Weights of a small transformer language model.
Architecture: untied embeddings, normalized queries and keys, paired heads, capped logits.
Each number is 500 + 40 x the weight over its row's rms, rounded and kept within 0 to 999. Layers, rows and columns count from 0. Numbers have three digits each. The size before them is the row's rms in percent of the matrix's.

# layer 6 MLP up, 2048x512, rms 0.187, rows 1690-1796, columns 128-191
098:567485492471529439571559427471440531483486484502572482469468492522537473541491514459492548447543495480513521501505457582423534479504470581511516509514465510501423484547449503478493538515461510
100:550548533552509527429567445549508517471473493576467533536465522479534495491474545482577448473541513452538444451466581520465494547514547460428514428493503456512563440509558459543500502472524463
104:454461447473469567470501552481487547550437402525473520528563546467571498564546456505533482495519482436460542465486452441556462485500535469454511418528505482465494495535457487462544389513498515
098:506579524495500492544477476499565508524460511501486470525518449381545517436519550485490534490487506499570487416473542584558489488457521499450448499495475432481543520540518494530549546488496523
104:464477560544493537464550486466505454503489506524506505553564496606522498473505489435541476461466547514545488426541480442450481488557466461492496461449535507510506504553500422456517478542550518
100:482492491574533474514514429557551478551474453479500455521456583531500550446539541426480449530490491436477529516507580496545449425553523489568459493497573490548575530524488492470492550488542404
096:518447479510470441534531484477514503428514495540536545466474489488523514497588523449459486404484491562568461439559473547410557522513466509527456458463523469565514473398509458462484489505465562
098:486571497510573510430490514504471498502460561527444494504494520567505574465472431471448551485514506458498459473523461399449478580515482481493514492454462510552534541443509525548512487493508574
105:553485510506553448393524524503530451485544472526539468524566551510449504480471475554392493501505430469520430491516446481460547539388522511490415539487444469479471549507513543486504548543515512
098:503497487517542504477558483433545502436477566517515504400500447457480466519493545484482411447529503448483500529596451500498493519546517565564540560514514498540492401435431518477462491512486502
095:601546525518433490525562475491471454534509479463431500473516581539453498510549542489497564531462521559541513499481548532570502533530521542474511491462487479494422475492568534549473434551476519
105:503530426488467537559477499507473557435542538503506508532485490435452465430507534469493537540523504499529495496608511462489463444480544448486541497466496495485431488408507483516456454562469506
101:454512475493552416535528496436487562534495504491482550491446506462474541457493557508454487489511494463490427435502534595505465510496479548448563511530471480478525521536459486467481500530536518
099:494530480457489485457537580506524476485521462612518511552527493491511427459428471553492457467478428476493606456563562476490468530480439509412538552492467447526454538605548510488436433592473524
091:452465407523543447594519490495453530462440558496473522489492514492496540544597453521527518569534488541543517476505519445513495468496504551453493568497440486521498507499448524487453406490468486
100:567497470459536500494467547497571475495534543462467431513472481453514510477479556585525593494488487477471539505460512528523566464482505472485559451526488453536527584509593508423514498439541474
098:465438474458433470466523503419554497461503511499503442515474460477480478507585522449533504530475431516503458474546437517497476550468512517563497556517442469515517474565449511519437496493526496
100:554453497451484465504510528436541521563427501537473410491533482448532473448458519500480518535468471539502500501549506498560462512522536418479537435515477487477485513476526532451494427525486465
102:480570492532548441535505515523472469453498421453454496503480462447477545441548538454442545506488489501542479410491499443530543433501568497452433459476497489447584486499615537515572523513454487
102:458484497492536449491534392562521527486465472467508511450495528554531523503480523436488423489460533568477473515422494568517599458569518527540477470466536483462489473509493464437505455514524516
094:490543479570496482496530491457443535481460538534499478449505456546452453479546477488442477512481419427474500496493535528509486506478451446501486556540489460485511425441471487444570542491504478
101:499436520426483466537451524438488488459483500557498468477431529539489437534486497473443497479437481447496488392532586520485396455463481494505498494587537482571486527524472451462529533500449525
102:496461498535428524544528450531518464476514549552455526503522473519461523425498572486547477505524477472501595446462443529500531463450504446539460550546461497481460554538444543488557555533478470
100:552492489513505442490469519463477423530485450565428509471526486468546451510443521449471530427497445466505481478486450599514499477564473389516488502492464457482526472514455487473522530471468537
100:579608430509526495547486486462523490506454453530454540549477525502521485436495479480575476520542486496456435477532362470553497483434498493501542515483536424528516517483517506533546514531551496
100:439596510522483430431551465485459460453458569482534534569579449579518518478559517524477492428563477501449439473432478512528557426525494505489445570485535551477478542551503484529521477530449497
102:548554529526556477570606494561512527533443497527520503523529545483523470504481481460510393453505460521500509434518545488497436558516535483494444533512471498461515551467582508505571510523460510
103:535517510552523507610592535523493549492459524530562560520521484576549516517497486549513492513464424493486448498513453544598465516452464454509483530527516455565490485441521451504523461457509525
097:454477497512466544501495472426515461563482632510540524464539451495550408487454485535532486547420403540416503587501501534515482471468459511539574467493498522492485422591517498583479463471482520
100:573588497499466528537511481534533426512449438481547576527489551484480450437521515539431468432504507481461410482505440522540508531503506459522471460499532498458509553530546537458451463494524516
100:466453497493473519498474527485521429454452498535484502458629523498486529456520493513555508491484491501543472522519511450507578498506506506497490492516480509396478487436501450537503491518536530
100:585485514567508486596490492527490485475477480509518516503521470466513565497534494515537508411533437535420560564508488507560478531556423511499507508570479507480458493530523477533476486512486502
094:555583470505462491546512459530457497508444525463450419530454481508488469490482470493496473530441464485469468452432480479535508472539487480502492528494574525551505519515504483485523475548543563
102:525577471514528500494553563523468502527484489503485548523482473516511455435514472489507443542497585502507482550515538514452488464436486439516543501461545518506463490470452478492465507462503445
096:492424480473562526460554550482406569462505511530533441480545476543433450501491518499504521505544483445480516488475486551501528491516533567546464473494513499452504574497472529510354577530507533
102:429486468497505496445492529532475481499492475556529490446467558451564549498485522456464540503479459502472464447532513531505488505499469444506462537489502527568470570507537509479425505535570566
101:494484573493522532516519488433489512562506564484439483576456528558434519497544471502504509564546527462488476484500474518437462527508513484444495531533427516503501481443511554485528502435518489
097:475451483451474583393511576519428506406490516565453510568541498497496447512589489493470463493576505496466433480551564531531535438527517552520459525445473485480468465478529546488432531519493528
098:508562410464516491493531552471435510547533495540444523516553512496511508465434541548489545557574538463468497499452539427500546551427508485470546424590565547554530475528517492490502548515457477
104:508473518535505509496479538512501510552546487483517521494520513475437493506558424555488511398567496520459478501486444547486507483541514440457478497546478445529560462475522472526499490526484486
102:470466476522557466481508550477488454486465488450496529511518544442477416477517507503483454480522520447544515419629464478525501499474491531426511516465551484502593506570524504481511486520555554
100:528529545510621562437474495512438488544579515519524545540497534516523482435581559492486449456479517607518432418546457529425507540547454513499484540519550489443516557465477507502481502456500539
093:514599510477474541458482504536454501489496517555539523511601466433510509448511462450483536527520431489468426505529472482523496513519483472497522561434507548512510467529533492438547509446445551
097:428583517547497444472432464491501529554476502526522446442471517487534508536481585507508463465502513476557441542566546485500559508546418535481535562506516460490505507452524525551543533458497521
104:481491534475512509449425562525456424528496511538516501522576472490494518510470460481477503540485508495530537514466536510405464524460459487584502527467525484531551491504501514512458520463516543
107:537475439571532528434486463495461539518523485514507487506541569600537571504529497520492421550434454550447469468494463448472492459446552467492495532548461492507469510535536511457491496437484548
112:488495478473542509453461553549444564478565540507523491490489471505508548410476485566531533477503574502432494453470506528495553463452475500442500458599478503493495402484564552497494456492561524
105:456475472469472514591501492506524486474526538437557492476541507438477463468417567490501452509525521474527531508537547415490483514496594529470599478527459545519464416528476429499471528504468515
111:491564595506485497492576484472508551422475490505536543470520540404474473467535487463491499484537481523529505466443523429469536479525516487471483540448401448466498433513453553448461470593483530
100:452440502501503514496468492527456493439483465457481526499478468558516501432463441471546542473488467461520411513441466514529466494441511448504516535469497447507558460512546528481467441501524529
107:445505508532504526539524482531526446528447473484500539516470525556503530440461502457478471517462436489527568518495540456449463498463550537464445503495585488521452479533544442567475439489486455
102:465482510520495456482454436486459530516472530505486511522499513521495546485483462512452494468518509485515464411451446544478546465414412535470526462477451463520531535392476559527558479499526488
093:547477552495506533546451468519489432550489467493527453504518548487487427544528511471473524490520499485448532414458547464556439545529599458552469492523506514522494488478513517440459557514491490
104:522505503505508490551433513558469459504528518499486425427426505459498541429546447496481482475507504519496502479516542503490558470391486492471448510450457546506514581466488456519495441484514491
098:514494505515592517552499473548466502571513549515512502579495489466553471471497461516501414533539449478463517521497513440461519464555535494469470520518534510525457518432544483455585525491502456
094:526510477538557493515510488494496514501502600512563507506515509493476454465499498550528420440490435518520528515457574474566518595531484498524479441468558506458507510470487442517539554496504453
100:465398492559555517513528527532560485449470499484483565486469494435529510436444479459508501486512460490425562579530509586443529560450497511451427518493481491455532529480456504486487527441414482
100:509391484534509460582560526500485550478485487509523394517488449577509528493509496522445473474463476548476443489495584483423518520390510451511515479446587517480490495508490456560523591451493479
102:570462462539540525509414551548484459456429556524512464459499480464512493485481499419505476566457514486507527422543397491496507501448450555525494545525489536454495473538512472471567442429498471
097:491493588513494517459488503494521428552478513448537469515457523495505555494542552485536455544543507505476529499471514517549511453491456571428473510468477554477516493471555471538526463503504424
088:464481453529423502476465513565515513477524457443509485438552520488428518482518502512512519498526467478564518500531534514532498465529461491555559493409446478486495559457501542483514522539589451
103:502509551529430509454491477518479511402470479565522496546461517446441538570513518574470527493493497471595528586535466445535477515538475522554523523481554526459547452411463461471465478477471514
096:539552564472514547515520398433521557475514491464526483584479495481475544488508483501511467429532539578522489497523411511460563477450499524466531516541436512464524455527507544473507549484520467
100:493486552453491547484505560552486481530459502437414507488526538473532470451546534450497507473470489520459467528472463517483586570527451510474460447495469527458497572531529475493558538532450514
097:514535502445477490451510543481502523546571520504509477552520597474506525550488566482507421500428551477468524514501456454540527425503456569497466500507492487496541496537526490547615493554465493
097:462541494470491532444457547535468468495538474514529519507556433460562477469491449515460533475524506485479512566580473564510502578523514513538451563505442533494492490515568569488507480537499479
107:464528548510551517534492473501525568496477488551522472518537481500452498456477485444489478504461509509536559531489496491474501533477510512433540491595538514391513531513583538516453469449526450
105:483490486519423478536507499467487485503478552511542461476531485465469560544501566503485525514477569540440496479456484510478517463503482509447489358516497523509569476525583525543442494541445457
100:503452489530431518550490498530541463611516514543530461453557436431539491516512514442520536467482540471514488469560483462435477535512546510450577531465457534531508482540574470461500529471474518
097:600561415564536532425469479494558474471427437550538513487359487509485517489512544538529553545574467486442537535514570467500453400477498502511485426493514537515455552521472501497569513459493442
105:469478472538479484568536507542501523533454475574516482406471508501503497504489505432532518433458470522558516490508539462524492570522549456504571552467413489578544459456463478485535509445551468
099:504556546456457524467586484448480433439493531417513500408524541487451470465530528495521513495526526493534482474557529494478501482488501512528503537488475539503544540550472501461535469490537498
096:575412564469454518584478506477467506475581469480550382490501555530525462482527462545452582489524462510610510561488442498542505499496546482543466514529422559516507521441504479446462471516507527
098:465499509458472588547489515501465565542518464441440465461532504548466498482521426524411470580496521574513512535510521518546513456541504556464505449515561527484509519467526544531481492498490515
098:445477435576499489442417550536526473554491545506444511478490477475611511479563544463524451488465468452516567515469561518486491524542504506513584506517480494603472498466464518467519544474489395
101:426549559456442548509509473553483499518466572464464462489506536504489451505460533489474493535485581449517487525433514455560560474554513609496495541554431520536498528513553500529505572424471505
105:448557477523559535478478487488469456461530554525479520432531514531467482554479504533481576474550506488516432499489431481525528553504478433503526438440486522517532483509485488543540447520569454
103:483467498570541510523503561516489537508479427543495515497462543414485515528533450526428446451537474447539453498440521508503468503529469479522415494497448508532459534511514465466506529510507532
102:519489474521489534520442491501533509451471458477550488433476471564551498505497554489518475438602508430498505460557559465582551540516560434516561453502544493529489525478468479521512498516548478
086:505421494513495492522576532444579470438548467489494473532564505428521492456476472499505543500475519464544567532510495545424496457474450483516583515584403545557584494460557556524529481531487566
100:513556509500501505441531482472539544529478524523532522541485523462571472484590481521507468509469486573448453453562519539490501522498555467482469492436459559508514496516425544454523503551446424
097:524540514541544472559479498508501520543529510450467520539539515492460410462478473537452460524564486490486482487484477474419519486491521473436512524531445552473481526490524464481527507505425463
095:494478469552542560485535475529566458519507520502561484474533478523491493515552514532395466461520476486597459542489428503515485513489435522468589414561449534546489571555456478521539470507419507
100:494508505510481532480547475437519397589524466445492491526492545560529480508532493495467487495503511521523499479465519530524563471415524471492532574429494495492519448548465572593514464504486524
100:456548499478542533481442474515551529581461472475525418492421479467507473468466565479459512544474544455551544486546510483498494455488560498544453497460490515529498544547482418456465470498525564
103:416474511511512455544549517489443511454446507509507471481504497489499432518551490446541449554453484497486467493475478466498514481445457475532529462528492493500534518537494498511463492468476516
102:469521500544476538520461499520473528554577497489490544494516548478439473551493459571481431559482488503508426491525497582452505546517504528557519488490438518524469459457530435530472473531470537
101:472502501529410495476513517442565438410555518426473621495477510537490475532431465468514447544516508492530439467499499568487475487476395461520533453471522475427566551553471445433480525478518489
101:558441484514513487508501496464496456461591537504531546503458585419433505494498471471535432474548548514545528438479399554538505481558525554508512519535550533483516456555510455504511522494490490
098:545450471491461446479443538490503454471555528508503490475507531475518501495469530516496540444508426569525504501556547485520473543568521524439529485527518467507526471498581433433478514565497498
106:539531501480539446480493568485446541506486533469515491498521521476516528506491551513491509481512505547479470481578499467540496481438521476549471532479535622552478504535525526458513567578503526
099:494485407545549501492537480587477516454489560492478544517449476517556523543404426466553551572561475543481502513508466601524455494439522502502452447555448504538537498453526477544545513432459490
104:483469490518505479494528498467517474512441491454441496466482491487501518493472528487551559525520528496550564560489426490487520496542457488490457521555445526506450525539523536484538417555434532
096:451460577513548562500486510429527579479533531540455491507476526424569498522571464532490475558491518541485495494596448512595496500597496515497495486528556461489436448442479468520452492488501454
099:461490456481458476529448468474471461516588532436511485490515513478450471512532473544477479456519508533455460412474527553465449470464486474437492524509459455449428474471523478471467484461575506
103:545501485434525454523487442521542439566559542546500560403485447550557465476541489483385571461521547481547457472474515479459525474545418484466485442454531422540447548467472529522487470482510510
100:479461499525541514503530496488566456466501486472452435462476564524491452471488568529420543542552469455555544514440570534442463562460543470506514574494517544501517501520446481497485485476493464
098:505471473499515480461458565505508481527508509510496485528612493510547526564510479633475472450508519507517476480523440557418536545419541508528536481484416504553566442522560479451517528447500552
095:461506442503474528448535446494560497563407538522536505504571498474463488540474539617494475463434414442521479488428488581488511460464467511473534559550508490459437517526441489483460486484484446
105:499541534546496498519433525469527466515518444440568474471518506470435596530507522451526447482506487481537404485486458491507573493469540507523547480455568527503419521503567541464565577491474507
101:473543491496574458554555528474487443523459529533504553468508502490524467524501569542530530475465516516480519481544483515573543431451502466565526501492431435432455457459479507547554425510462504
099:485471473519468545486514470535606446491447492501527562479547458533408456471446529499544515471506410443480488543524471510491463466521509453528508459471452481513516514466466552529532522468424503
091:490541553504508520605437516517552516484514573491508543477499545473500547491479431520500524495459440518512506518565543528556451533453534485466465512405478478535509465509502485532526492458555541
099:461500424456511490530495494516499540403485570505522494512476468484612545494546485450496444500414489497504525471594543517522486513503508434540493558472505528473457543470529550567476504459515504
097:470581502554495505519556489470504491471488484484541476593520455500477444452505476501474584479470480408562522459517523539542555565533495529478560442483523530558439504479511513471464483510509506
093:498498518476533446457554490489551518507428490481408494512438494554486492442473423531468529486465402475555516472503503479488428488418528578503444436529471576490592484525540504468441453453497539
104:477511575445462521497508488565535515582510515543486506484539595487479472525560513529520438435495499504505547528452556502523507512546506463460489486394485446566506507482574550500545468496507528
# layer 6 MLP down (transposed), 2048x512, rms 0.135, rows 1690-1796, columns 128-191
097:512518444466497500453458542474434508418438508487558535541492424453480542534503507502485495492436458470476455506554530490502462450479419463451539548484460504487535489539469526581438464512494577
101:472467430507532524426546444513522497467383605521581451465528530547461473558507495509458471418454540508515465510497483494572507507504486482519561501562530497530438457453576448489590517541469535
101:415519439468524492503449526512448485600508529468496478547513538488529472607537433566550487516530495492540493433551485497430485434453536417528478440515426481490466473536497444453476463570518494
098:519532488542488502522549521483506506538529558496538520513467548492531545523448477534467524525472525507446591596491495485462454479453524563464491426550507502512466511536526535487435494501566537
099:473539510506536437492534552449522517482539504459512447476560595464509502494558518476489519508490487489433493497550489538407519463457487479431545484468562525445486509527453507521507468577508536
104:448484479514556487449508459528503474524465460516544410482499531492435529431585475467504518524444452527486544478468482454492540518460438538543490514459475436544554564448540487488524523460524516
100:461503474494498485493490557542510498486457488506546502485472459570547508526572555546511418507473576533458503493542459452455538478533528494527510479463534489541559542523463433526592491541497515
097:520555551511499535465530467490490556445539487457466426503501551470473503477542458526448470492459549507478523491522525573561446475440545504468461529516528491504510475446436490585486457482512492
102:544486482473500427503523548464526439495562465563511472486518563515467535504508517548476519514565448464524470522510569483494541510518515522471487459592554447483499482521572527488541508459466546
094:492460572522537510445474412517440506490542434505479533478513544453521533483510510496441454568521483537488484500577477559513498529487479526552517510533450471534449434501409462543453517480484482
101:517529488453530516506559545582537411509536504496439502492460401600443509537545555507492588560482458566579500502474512451512558518487557427502530498578503528466543505543439483454386506553489488
099:448525401512501517425544503533475482422494482487564468532497512484457455421509503472562502389488503537436474458555511467474481440483492544505539423509442454546495481419448555456519488554471506
101:444479512470466474493448467567472548539503582516524469519482503516494478509540543495559496486581430406483489527487560501448536469606494571447528543516556533511541509496472502513492476533493521
099:513526515431442453441517452486483464524494508474560518522482495431520519500559458498507538593605562539499529451497532516472505440492533480484438509512453573504503479497506437492515500571502553
096:466521515533452503512509511498508427521530469532488476551500461529516415516537451484518481496491528504566503561438529521466429464496464493481514533442459484563481472461472486547505419417528522
103:531525476529568543506518540515551465462548504492485453503493456532513519559440548515474500462480522517504564517538487507479569506429528551575528482528428486467523456569484481456477470532571541
095:445571449547514413507546468528556587495507469431505507479407469509532524493496488424484457585583513514581446496538546499532494445505549539532499430588490543499507478486548520511516480545572412
099:504462511467470488545542503546521503544462533482489459494483484553540512549560470461496551544468515564529463462492507521466498489516454506444492454502483511580504504497527558516514438524467534
098:458480487468481526458524488589403495486441522429451528479507489443515563445462437473470598499491508545523477476501549482458509486482528432540462500514558492482535567536523406492571486478497492
101:487498500529486445502528530539549483506473401483509511483464529460468530477486475469450504484498509565569564482491459517503572464548539505454410435495545549445475539469438493486514452540419611
098:450540479461575554468441440473542507452548511490445497521513465499443418471635479530452475473507533524521458505513525555519622515470449554501514499529490434484502519536507571501494482510495533
100:510472532538490561540428549490501472492459451500559541449525480503495500516498563496497456468469461508448487493505523501502446453478531525470527485590492484389458546492438550481477471489458504
102:541527526489582507536543533471554467605468474580495492463525518457549490542453447501502565433467474536553539521542510466504461540520509470480545476516472472524434470500410524470550549518535490
102:520457481484485460490437446491462472528482500537393513445442416520463492514479467527480506552529479515498478495546431500542578529532493469546440484460533514475488467476500472489479512473458488
099:477500496459410559477631531496536460499515428487516517523427494490553503465469502544511430469455528469489493526550506513505455508565454546472499455501535490469490421530553509482552524469520475
099:535499571493511559450539453494430506510513486463542476509552570530538576447558528471513464520568476503474529523522508463515498538511543518468481545539454504496532460576509526567511516497470493
101:526587445512437490552515501473496542522559464507507522528541538446462474481494461557589459465544505589519499492527543429530498486445513430517477473525555597448565533580477454483538531511418454
103:488498505458458550533468441475492542501430502443488458507524568496523507492487485491479515498508482468518457553494487508483472524457496489527477459496517470456499425474551488417479563530530514
101:531485488492509438541607521408516532500473490535553559566540522549495515536525526552431375522497486460415565522437542534536518458482491496526502491428515558507544483506429492537536476446590453
101:521522528481479574500488451526548427457565551568539462502485518507557465496499542462549490443550498453518512392471491521533528489474475581459425498558486449479493489441483408428506480545477513
102:460461514502413441424580501470474409517500520473529450507590449560534466484530497476467585434515461540490486544492467474480507450454530499509422519459507569445535525449544551510514420469494529
099:544494489477523493530512558483448472478495541554546427527534481514475548546563469458616492450457422432443532463480531485458486518516518581520449436504415471507530405504515548463484482550492489
096:549514495467514528528560531443442473450490414526483507508498478477511465510559471487487508540497448450489506488534464503482462484524493501498484543510470481518547507535497442402439466501459467
103:526497526441480561506486571526470523516471527451571567510472493502472521445502492484510511548433515476427463532446509525569506489544601491481470524511530517414471459550516518539464475481432533
099:484482504575463505462495466556464520463456483557474454514505548468450467546513455488495504557462541466484615456489474499489511525534464478504494500466536504547502568505517490467447455476531432
105:455530463468533460527486545461587479514520509557540499572537435444505554502525510480445502428446519537577435565476534459493487522531482536490472495472540488516474532410494493516519582557495496
093:526556489469553498542480489517508478508456428581565495496483536566472521497440539490497462547418524478491506470540465538452522481484515445482491523473506522539532477533488400503473557486445492
093:443526549539587466471507476537467505439521520495435477505493502531504496480468492463524531509539564485456465493478500534546435499525558588470505516471451516470469477505528524436485496417531610
101:517459474505498553509458496458583508519486506451527450484556507516553475414507465532500546452481524481527580490497487452514529600561439447488457535487489533540550554525521517543475503484494483
100:416513558468490541481502490479507572544495539443544515505551467529507487468528534477541431422517521519505538503478424482564509458520555439501411514577449523458564427529575465522517413524522487
101:497446497487494449476514493518481524492475449513529465486604533481464430468459463500499499544497484471542497487498479489535477463602587477487584495513475471452565489445514538458460473483504555
100:441534511466508500442480565534486508544431545430493515526520547544514507493472627553463494480457510459508531484514415544479530546488481555519548480500533504523541519485510481523537494493535476
099:442513454481547548456534462519460518479434498498565548512537471505473480470561476489464449511556500523474478444528434515547490529541482474463538467411502471434471472571440542476451526495501512
103:523477557461517476438456478492450433547535471503485500477429440472526493509573510571540484470473520491448527521476495480453482486503429533497541535564555485492504543479533459446480479465479480
103:414410566497523473489440533471518492518499530484443520533537442444511548514442459455528475549536514490471533544545501459511492525460459533441463464474501433529463418538443502499557532542503471
103:557419440548552529499472514475459501542524450446459458448539522506510502554504549520504478529529520570509442540560494468488523520472506465509561535580513494503480444561503594552530505537582578
100:552524588554523495446505532552483509426569529469496510556537472489446509472434467521489476457440532480437463489523438478543539538446518457541523484466415515467504506607420431531481427467472503
100:462529456508584554521469515536438488475537467467553451514535453478444488499380487534517513461529534497478542422550483512503445547594518485446587483523492543542518457464487462541475477373445508
104:527532522492549503540574551470470532525523434551537543479510480464517460509518551525519498459517477487464544481468569523491527467511470497506462485568514512536397482518463571461397465543486557
103:520537421484456529508544436457461545498516497446503583568531502491449544511477448451546498538529541508504536505546570533427549459471566519541481502511518471547492505495540467445474485494461479
105:445548525519551541471480460512465502546467421439530492507523526489514488498409486465463473548478425501514475456527465436498571543495513508422519518513514437440473386496550485539563494478387501
104:471481486500548420498469461524515432398485595507445457614496451540498538384540417497451512450518426542498462471511513589502484472449466468554412529471604483511486556498491516433536525598495458
097:498502474507401542480459413461421498435467577493483518487458548519466558531578494508489509418491432462521543466552451512502529497505435508554477515476512464530588492509519518441434508505464485
100:539455471569505612523566481521489471536504517484505506390408488443448504508560514470482489461479472477521546511503503478513531424500515485507519566505536485509495551494480445526496473513486500
101:557491514479530449533548456555501499520449493446523471532528481407557511490477513532501510496517530485428453482511473466482551540507537534468528541441492533484562499450563466469578529451497555
100:582507511462541518482487426519515530531434533411504486578543447513525511517468490478416554487537585434471470528507500460546522548495532530536502514501520419559538474471578525544535551535417500
103:521493568474456519506466549511484504531500498432525429467489629401589455464487473468540537443569537526542463528468488497446407519497422536476342576486536522543517487577407573496514507499485470
106:533405495481521552540524534488574560526429481488504447529532510512453478498513501515589520524542516462449512544516511520444517498454446464564433511491541546507440514530512498515490522510507535
098:499546485509488446471469541507506484468461461536508552527493517498499535511526594536519530500557573430518483536448517525486550467516453510489455443455575460432500480511496476527457480552573546
099:429501521500454520508519543487543480494487527448570460523550436490498485499488450466565530493541568463482490526520500489534482479503480580543461535535502488494495478505538489428548572533576426
098:441461506592507483587482492545509527498516534559492500523498486515442548487494514528530514461445503544569515468475517505522497492464471456511500471496471432485543451479492506533525475486537492
105:540595528477500523471568485512555527524534481518520539536473517509526530471564482485469463567507434506532511529506501555508473545526542503493483481538430478377516501542558545482464462473440474
100:450479470482501429541485454441522514500509559573505495539529469444519528545536469527493480518492502443511562537465421503608600494453421548498543561503488448508515529571577472460477499508549485
098:468498482575519548480446467459530495449487569441595554491547551569532491439481537496487532465459523474491521541522534488486476504536536514414517510461491428512500514479470446527460480493489481
099:462552442494432498509484540429534493463550465525512539417506432498467520544479487563492440515444529499508528488519500485549489500478477519506459469490506480479471567469518477500536531552505517
101:440461441443482521564505459468437482580426539485500532540501469460478478462525479485569491489463511527478531508503493453508484462479508498445443525555454479502484504449498509533517491516440450
103:413552549575500494558476574498529514468510455519530499521517506566479503445471571480538519483458445517499475533499588492478459459550486502514476504504552555455498527509544571492456541497492492
101:456507495499415498472455539583507482495519554533458454494470429488481492522459520445489515526488574530494504486511523469556531482485553480494472472503541471521551543539507494494490507597532526
098:442511522462606467436467487483446463503449511592518537556549543475506481489491504524449628495525468551403508574491531485528486531460487482476523554486532520541548444519489604513475524521529502
103:514516536494536464392494506496523426488440583463475529483433396510400536556506566440569486604499481542565562494471582481465488483482460534455444513461480475531483504429467499482529497447507484
099:477441488517502461444522550577493487424547447524549515507506465525457484500451503505489492538552482467527563497487447560524562490514485469480469566551519445531516531420550525495439495477477456
099:480486481514475499455549451426486580530521535567498483527545512430514557440474464440503498519511545491527504515453472483471547477547551508463496495451437531486494460493525525530440575583465491
097:540514527520426502557472461467467525502422537497530451420463474554536512561493481480466546519515451544538469408537499523469513495492430533526484482500495461497482455487523473466461475512514490
102:496508500454501477528476516570494517545487492502465459508550571499444520525497493565581505499487419497545449528487554499476455500506541472491572509484510474533486529478470521477473471547506531
102:561490518453371559470518505477524459537485542455509471512506518507551433514497516562535478533518483463518477477449557442559502430477479588459543551426397596535558487502552526550571566532551537
103:498494555406547518487470496463446478497469428518564445521615487542550551496495524458521577484478538481505542537485540492606509581559523514578494489492504519543496496439530487440517449520476525
105:472511471497561567498437511502480509482543469508511436530475508580490552523530537432459487490506486516541477447528554473496485412487554519515408412439529561465546493500534450563556513560516476
098:511574511509521499538523580561446543526469483508516509520455511470478528526565515502505533467502452489509448479514600486497436501472510517551456525505454469508442508464486557568510551470599471
101:480529452514569519485491449462527463475541497481570510517469448497575507432527573454601443441516560460461449512488547488512518467470556505540565507503448502539480484490512514497535541503508495
096:484520505497514512553480499516498560430431468496439503495529462513439566512460468597447659588500468561527505517511534510463478418509494451453502395517466470577497563552527537517484518457533486
099:503519501482463470470529545473482578448492440433559494474469446475488473492533478539474512586437498460520385514530505474510545484524540492441456537537483554503486521490476457510546454490549488
101:488474465517522452513502536466539535506504452496496484504507463384484524518494494544537495455503541437529432544507474496455522468515418491515460461517535488505460502484481511546504481513436558
099:528503509437506502543551487500494506476501521542533496484580558568498478541497411445517556535471478467511511500452455464509526534527565498549522516459514509508507490512519428459524561557523474
099:513478562470464472514516498471482439546478512485479530495481556504541496525497484484507479484470455441488534512509537535536505502513497472475506525487484479528500461477521556520575495522524471
101:492527420517504499503523481580517531510485519469502609564445407447483517544544511494480558470514488479530519531447489490571533486534417456410515470593465514471521489495595477521479553449538501
103:554486557511442500570579470474507468530508550406374528476495501505547553494544527469517544524533549517517543545467413524525565472481522474517559487502462457471484530530490488534454428439489526
099:520471438510462467468521537475455488517509458529469488410492494513474454539478507525453497489487485523480521462443510560463529498480471488503507542516532499461543483506525463469525459510456543
103:518552520485525461534492519437524488481550507470521460522500478487477506465538514534488441596514478412536576490463541552475472438515390417531456422445545434468511473518475474483483587501472480
103:517467464491490503461563497507407552508507500494440524466488521499443467529502463452502506492540444498506557413542487527421557492555463534508480451540468476448598529460605434501551529484473556
100:431484544533446570538419529473507382510497511521481458476493507495516469577553535505466502499460460488475473527442482573519456454492488539478545481438540503512496415518503490485504455504581516
099:493497499540490542533538539531495516562533500464458549542529600469549523438522451496518399517438466598451463459562496484491524583447518499458473478496484545522560477490440494476499457464469443
100:402503567538437438531461523542453454483465474487474519508413456527449468472464462482454451414480521444453470476493501463548468464423535506553488486437576427469443526531526445455494465562536556
104:452487492512493520450515446516566495521507494512428447494500500452551554585487538515512502490478473479441513470512520542471504430549472440505532619468539545510498555475499487514523496458515470
099:526514478554438488463499464471468502521491536415473551532435444538534505581513590514466549536491513504496515486465560517477480506511467553450509475539509473448518446545526488469477431471477511
100:518487508399540488485471438494538476536571487445570432459539515441505482531530507486549498460559497504540510492482466497424421489563454549471518521504568489455526491464488449506528506535551420
103:511444473476520560463465513574541491570556489473480484531395439563500429437474541541463565513487552514508548557483443425522474509551472606484531559471531479551476478573507506458515451528487553
099:504499522490453463514474513456532428589510544487508538528487510499471486446537512564439564476508532507499498581506518538479524525591574528526543543535550458576528506511453534528496502391455520
098:525545464526471490450415502526497458511518539502493452534512477453500533438571548463503538495545452570481477466468494399489491473545487453518488500442460521478461410468465517455484440484559462
102:543456544453484404444494556490442491492466476450536436503505565501539460514471499565537527489477443516484610532489511514493503492452530491492516540461537577562449496478480523570493471426579541
100:511552553465497516475434486475482541503484492515525460509550460472448536578481567554510487511519491361510489533433537522489546505476555509473509449505490557452460534570559511511522566507501543
101:434486462520547477472466481461529498425493537447505479502462461557522501462527535495448437506455455520461526473500498439565522577513505524467503497464561466479549468554507538480488587553483528
100:507503513444470468523539491554537456448530484460457583531506497553540513497434487485559509419507499470555526470547468576427437470538506490532551525549513523539573421586507451514490493531536519
099:486529446518523560502486497452573488519504469518512466519442470500511507556511427559505478491506420543456476556520494498542420527515549495470474503446546513505475480501515450506443493490475488
098:460503478570531551567447539567460516473472580520530583535415523480515587466469443531413436500475430495519457424472498458517480533519479441526459505503508503553517484531548548510415541474524468
099:479512497449438500521529503559540588457508422465458520612517477570477444563434483529487511481493457508429502480468484493473446499521551589491498515474556433461456540521541511514475542518524486
097:504532508496465523475567533458507463519529524504451425529562493516536504448533511449471513444509420416466484472462549483523498550521480471528497544499469538574474465435507551439563476536507424
103:456480597491503498510490519507508491526453475537463540460561556513440522462517495601535543509548589415460500527500494528490522525529532445469490561508473488543459510531468422497523460485488518